From a checkpoint of a small transformer trained on Wikipedia.
Architecture: RMSNorm before each block, rotary positions, no biases in attention or MLP, untied embeddings.
Training: a variant of Adam for these matrices, 5085 steps.
Each number is 500 + 40 x the weight over its row's rms, rounded and kept within 0 to 999. Layers, rows and columns count from 0. Numbers have three digits each. The size before them is the row's rms in percent of the matrix's.

# layer 3 attention output (transposed), 256x256, rms 0.037, rows 31-80, columns 0-63
081:480521482435556471470540403473562480550498464596532484480520564474487417607478470461513468502519522505486476570518518506507505521471591449480566458563529505463412502606460443502509513443519529
086:469504462512493479491437461530527388544545486423481479483555551477549499561525505510477483512487512481463487407510519526493472507498497569411449516480576567429526521473492457490608448485488468
090:505547537546479541518503534545484555440557550551453503572468497568544499492492435571476471494545460542488474537525470535542449461494564498584518486560510460479443584443538488471459518526457523
085:477459384499556501570502481462556539483513478527491555474471503403451520490464486533505428586541474510519538483518525515500522491579512470485465530532493452442519455511549489453526513457533491
083:489451527515434496515514528477494545502485515476436473496516521480507493525500487442527565480518505516487454492498484481491467574467450528509482474421445482517495461465492515544451454521528509
086:492459428452475484540480441508530423479532459537509518481535531456481519561455560569527467507496500505546421496526509560520519520513523477468499498571477471453471424489487464426434578487514545
085:502604529483473404477502488538513495533530502513548533531498411550485540499483546566504545535499463477484494467493455452479487483527524479486571454530546565540524495512509532506471550497525536
088:517551516473504470471522452523528552557491525529542486499478474494503477480533511540470482528543488534511509516581527418599503444527538402508552466591558512528448513562476506532462524466499468
090:504460389511482554498461521460517371457520476536490509505496529451480500496456523474500480503471502425606491427409509570440582538490472558518497537493555544425544478468530496447485497500518512
093:495505575472524501444561427463361472537473591510591541427538505442504453541499489461459548456512537461550499445441544500515498484494551437549509527510490448482468488527480486479480518493497529
081:575539496522565438548455587487477462473421425501492476523516490542523564420479542455473438470526442511491551453483562452501536526568501577481483463489496512551526589555488486478475474480500494
084:522466417517499498510511502503537526510460497489504565441472534467506576388473523480493471568536451474515545464494527522508563521588505491487471486507488472467528502486558509442435460476585511
084:495554544479536588508510533493458523426562567476462495548553460493464540561486475503530493475528504510535527444495511499569462434492469518609460519540442463453520501449509527452488539514490528
088:504488507459499550498542500501461407447584493450389515485508552489520462491482417512478452482526558528512486499439482511538512447536508523461544561470537495489510473543470452490560519498486509
078:466510625506436487511520546541362547432511534477465503567494419543501517503506520635482520508489517552519450469491448515503443484516440556552520525505515499522506480451558522507515553551455522
077:495502629457493466496507510534472601462460509538460478525452465560508484464518570477576504481457500543438439562550499545471408517468493474590507463589488521554447519462476468531503583516463469
082:512515602474479458524551449544525613506408554457461421507502533513532441497507551460490561499521485540440440500532532446557460544464464502502533472457468499533476510500461580554422484493547488
091:517570493507509520531479559467516565445507512453527546592552414509438566441485531528509486507539453513538516512510487448528550531535453481541482492451494421517528434501511569495480545563518577
086:480502474542499504545497492513480456495561501527525552478552532449509491585467558505480516451500516442485522520506557546490468531449469539461496518480491542475533474458513460464538510512549503
092:505485529513476482530542490513456539584491525454607546530558424446487540544490629548517551463517483477439513547578523459477502523470448468413518528474497482514482492450516488578526505537492552
078:449561510484459430446470505550504444513538510483532480528553478563543514529501510635492516445495495540449458453548501486516466511481511537453512460496555595525475504501465513510519517481506468
083:490600579507558468442506474497483564573483545563545487532488497547500505495479407513521441510541499536520577525507499505468495509480543495521571491552588514490442572578551474523565455466475537
089:461469363556480464494517575496519433487626473475461495507486463423499523504449528555501507505532498517421530494503497527456506559528449523463505580423501520436540455397549538496536445500539452
086:570491469504518470481503572479534505496494451463431508465498516495490467483579401420463486491524487440485538466495533475521564463488496486521449512448552497450520585470513487537479443536489436
092:539494546480488591471495509498492443492492543446590529487529498478540502471517497436439538489499527449550499486512523545579550508482520541548452490524460450512547527525492502508484535523485533
090:538510461527498432510521550442560549536468504479510533501496457472497569442451508525521466575548439480486520438469512407463561586493473507536459458480538513460563516488517588473486449441559474
080:472529438513461502560475492492522424503575488451496567506536499480504535489477513561449516518512453399518462459490533519524560474517522527458468505499494511457549507434529543470454507517469529
081:491453463443560551502506450477542494517497464546569547475533535467475460518458485545512399566463500492550530519487513584463559498477549500462537489570558463478454529523499485455548516428481526
087:516476544511448552551440493512466498478509527417466476537476488488506505516514513444479564455505478454491486522482430464552473516533461483521441521417423476457570445485487487544484496592453535
080:469429465509459490462467520520509486545530484457513444504511543459500404555517498471523519522488540537508530509536448529513497542517452532475507492458483506502463433497435474541527514506524512
082:502525498455558474455502414526501472491536509565461505490480491504506480488489472511541414485504482474516513501461516590504491489456537488556522484569619481454441532435465471480503521476435508
081:529454473500577586548477457483476513494447491536482532472446563478484485493522451431486443485509516517560573496473526536507515406514538474512461534538513450462472517561501424475545480486471448
081:562582581553479475465491538542506580550492494463441498533434438538516568451548472493468532531546489539459549477532431392534491487563430473462502523425485594491516551511563569536544394544551449
091:417529520508426490450536491522509516472646526478429488538523460468546465520490503597503488510534518525426446492534509534583468513462510533512534464498530506490436527400492535535505506493481478
080:514475443505540508543499536501553519482496434530479527427438555497552475553519409555490483545537543541494501531526447569466448458554580443467480537602498413478477507494494430454563511460498525
073:554509528463539537486526524476513504484484470534538537425519565551500519477475499532511475527490507493526500580453498572473529457426545516485498447562509498516472509546491524433509555461472539
084:481447426545560488515489525497452505485462488562486545450468585466495456494454528537523496498489511522491545491514516606399470547538491511509488548567490521501483462439507443408525523461548484
082:502520550517514436463557501508495541519469508482507499460525551526525441544521545421505566449486513512450531530561507466460450478448512498471485482480500548584468592475460485539479463474535473
083:506526490563440465547462551506544536496525497474429458541478385484463557456498530465466534526525430454458506477487473395510522599554432547553471476392418531519609458497540597564466472547531491
089:469513499539437453481472552474483481550509507477547521511462497515488525411478535528484475553493485450494477498506480559462511552530494497533540459588549512553502462483538540494484449458508539
092:546513537453511446524459516539474558484413506462483511501455510539510549535521530535494490569534427538517546428463466466549481541526507521553472489528433537478503522471558515466430482463513469
086:482518538426447536450496443477518496553522517486553440515494467446491453540492516457485507540511546495503493503511435417537510532501513459484567568477542537496467478624513524562566433490505474
104:530518392477539499539460519513573456463563444459437485476527510469500482568555460465525495497507505523519533436463498506471510520521447525501484519482544490443501463423456479477549490511511493
073:475474399501535508550540487476532446430569489534486553478497503449487514469493497509500414504484502449529526503468587580500575444520534484487490545564513444432504507392512492445510524488471483
091:469489495495475418503472527468497475488510485589538519505477452470496524474435563532476463573482518467520444539475443537468524567498577523572582483565477464521512476482531503477478462440477527
091:538553481468486482532481484520539451538472491428496453505459422489482497559573499501434551522501485476485493436487480363552496476573510473465499526475478523478541470572511541555479493546523440
089:520587548472512497538469530500479515477531504495469484529506392524480574457502452505472509476569456540540522484475457362604522456556477500554538475456421482522543479576532538504434495513502490
083:509547543478580436533509533483431515473460503417512521514590450509528529435491500567474464548558539529482500458487503421563467502569529490460542454436491520627495484581512520496550533444509489
077:554554612534457425466481517516452566487471561465447457533524482530478502456523517423526583471482505501510537465530507465513458563488429539602477492441508517536493488487486559555492487560533526
089:507485469521573432515520498442507570564503482536463486463495455486514506461520532489475508487587430451470517526473531472447484604453434462481442481529521477520495511454539526563454500534476523
# layer 3 attention value, 256x256, rms 0.0384, rows 32-81, columns 0-63
087:479505538592495489510436493523482388525466498445511499472510544517504454517557532492464448499527498528482483507521498422481462474557512500464492469477641518481546596477487494529534491433481523
091:518566516500496478554552536487564485536505437496477494528546455500524559504465529535483534532441432439547394508485542517547553514598507541540535492494416485410496478480492503515496502578486497
081:478422515509528538433594536465521524506475572518480536497451508472474359441491501504560507555522507503530500546527484497512523499516466462524510518531490465547551500458484435533542481524558460
077:488624454555454457430441381562502517512494474487484417533537509497461499500491494476543510519520560539487503465501476511555499505442462457492459534505547477462465516484580494455476507499520458
083:433467509536486501474506495439508559560464448555469540522483474535530444525436433482513534498486464483525536490472458534428512472488466502457499560542589486577486471491388437500382522548488521
081:544555551425497444473673609415500468505462445482510515466469460554523489506551534496440488520496472468468531486517443501483477494518490483537455461486490531549483492512442463516390486457466496
084:456464561404515479587597550494528508556451510473565584521511432486566488461546482509473473471501565429397509506541439488446481492515501383514474515574412545516475524485465492488506469479443509
093:542426498499451550512431506448474540504519464488516514498454484496483497510566507506536466501495419567608562481470565500455463467480486526480533483456520514580477433553512550517511523578507535
090:564436509528490503449577536575469462536541474527523533457488528510466480503542505457466492430513481510448561456497511485394430493461490485520515563567555518539454496492501488489553566447522539
079:545513526444539515437399534471468498538456496461505485468486537518469623474417446541499533577486449468502500428492565476501504498545576521508516451479447528510559556494532486500544430533527490
083:507395495522520532463463529472510539518520562501467603507510553517520508493469449478530468582547551421436585486512502508562504504497529486474521538483424491564590545467518466548510511546533474
083:502471477560493549555442423542588518542496462477389483520553433482451460526499566468519519417475466552499493493477506478535575530545420587523476549554461448498468500500477536560535536510522544
087:487480503557508522536446505465453521443471555512488452533455486483504512540537526485554524439470498490577462510476489469471480464517573563515471483492500491516568501538432487510493510513484530
071:520461547557503470446570467540547477492528505465491441521513448454512541551507448509532539394495438390542482484500416496512467526467490609501470516497611527423484500504480405542424534500478483
077:503542466471501430463527487505524493471471441545557419448511481511550514520547508507499533443437529517456479495460404525575544555388527492529495496502478509451446489506464559434514472515473494
076:457539491459508463498572451505542477487492462463528506494548553460478498475476537466500510577527570385380513463527428475532421462434462427526501430556512525481452510472522473540508451528511464
088:500531457498485538523536493468459597423513521429497525540559476453535440495433493501502494462469488518449503506477469495587536517476519496505473581480439465549502444507506518471463521546506530
083:510479507518432506530477505457466494484544463484476492462473467467544440569539507479488507493424491613496453524487463446447532493510500512476552449542556499516473510513439489475551502487521476
091:518441522534499480477580511514542511467480552467540525505497529491437459524518524482530478490446513530466527502460458473452538523446488434473516494546542462468447517514377502503532466452476524
074:469590498515456466491500592494538463519466530464540470509506475489522536491529470478421516475490442405508485521506470466493483462542482574516434508466489555475447580495482457500382502490415459
083:556534558411514490448532589504464479521472512537508532444552512468554482509509509517508468535488459476615484516492525484458563538566504426548544478534494537396512518539486454475493475497499493
086:493509559593474496519583476479486505414465568431498459533507465501480479522497519512559497525498513606528481493474492501560551513510519561449543504443537464490510490532460447483495512570506454
081:481585497498531407517453527573435472474453496460470506480508499552438508471533501473501524551532500524501452553487622519501440467549528524507511591437425534391559515478523538485571519491519492
088:489464518519479505486459501528432508611476495502502526479530508543567479498478439480526520439533496520488518488495547444480541491552479506462577519563473496541518479518527587503510448484491564
089:543518481438509502487544489517508511473472550498480552532509492505424496481479475521510462625519478494487532496482453488522556463520515449511480513493400476472520522506543550529604518500540501
074:517462496485481494483554522431508451516500465477552551539466461549443515501473512480500487561510451433513443529559494473455499463614504544456549533494532497538510472459522497589470508558452563
075:563423524494509550484580534446456524460485502521473594516451504473514394470461503483538503612495445491598519546498531492423517522435516462590506500534513486486420404493470495505543473520515525
081:499552510456501495543493412479477495506531469489487443536536514494493516563496564488537480479498553481413439501398510452532454504558508525434494490461490500500542428457489548539485555472527537
077:491512521552482488538465462501447491527449556453463472533554526523518437471582465516499520440530524545446584491512467483488467509445439486470504533507605471476569548452494428442443493482520420
079:537505515478500513474569576503512477442506418567518506458499437548538519539603484484458504528466482506490500519447486503458474482554561518525497529569405534438480453502461516463485493541460545
075:528484472548519546490404496518544543549562491545468533486437534465461487495486487524590474486473450522558492507491615545410543493535511498512564497551472541436567522519516576525639479459557529
073:495594511460508466458543523447497486514484538476472524549518542495522541488420551489506457554506512501489477555495502449610430536560513450516499448369491522435533550502449524509517492486520476
089:471567506559472461526573507492536460490456522445498483489516416489539499508517488498455513449474511476521451505505410453555524497536536575509476491520549483471398512463445480556457498546415464
071:504471522514547475508522563511498497431452491536459535491503501472476426469446583529540574531511481457479434544611558584481521531574441486495445516432466486459595456455496485478498539472523466
071:566531516429512494560531518466468544400533520521486501513445459463498548526421528496542509555512446497524431523493524560496548496526481506526501514468462479482443508466517442504440511486447527
077:589399468497527544446546516518505512458522543503482508400469502483487443484565505503552549501471536514499529473472470540526500533448454495561510490496518533538473487499547411472496537525526452
079:520534453488506419469444512579522515567559483481483504476512518531499544504519507518478543494501542570421532511527467470498436500488452482520459508492522518499473610505553526473550461448531465
076:497590520414495478501514469510456503486516504439498388537511454549490513522488500519529456542548586520498453488484503483594535543522494469471493497453338510512491428486566587521447483497552468
086:555509546517520476450586483465500487545437509474590541504541489511626576483611456527563438531511479498525543493519481487509524501536528431485554494525479531479527472507417424457448513522495531
093:494530490389509503416489488448534447528451471528467480483514516472469517488403554504485491590527460452524511463472474477498437487553421450537500448505501515431560557496580546538423499466495486
083:553520559476486538555594471502430485540450531472471540508516540521615441483505535508510410513518491463489565540544506447438462479510567433489511491509550500513417491496456518547516431438546477
100:487544470507522525509477499532447456376466438479422458454506474475440481505544538532491521445512509557485524537538521493538501471464472506480415521459483474509592480495502550459534486496534423
067:528473509587516473461500580507457455496520445543540566499491451484505449499551530516562531527496454558550517505532508554469540497515628619506504538577462525548529472445470478530587458588480560
085:568512587526510480480499530472485508534520458609504487493533481571589588511497453576493475552512465532564541450496451503424563558559535534482560538516508514521461432518498432519497479533503562
089:437537553436518522539555479480450445457453499404553513502529522456493500489483523476455507498545561436456482537581543485516443488506445423459460468478479522566522487444500514541451484455481470
086:505553509454487502507518514478472549496511483483466461535528460558473549523449475477472490463513509462430454516532491495472528455537486562488469525515407496526495542481533466533463517494486558
079:442553484463549471405539543528475441417488567467597500521484496458496530487465467469468498467552457477484475464491453454484484533474472499551442540455493540556585604493503485553446504441496490
071:526531497510493449468458460550528457591555456445482472483587545523532536559604469472505482384523526477409531442458461468551469506544465501539510572466465496460499503519511520489460450471501494
087:467558521444508484445629485517483479414550489450563510516484518497485523540471477492456496560474571492480455527481505512506490545514504377507494499526465551418466520492480504419482512511489533
077:491524430460464498503400478494449501453539496492521540425472518479556550564504511463525534477434412497547447546485504471444472528628500586507508453489476499527544490522489523476479528527497563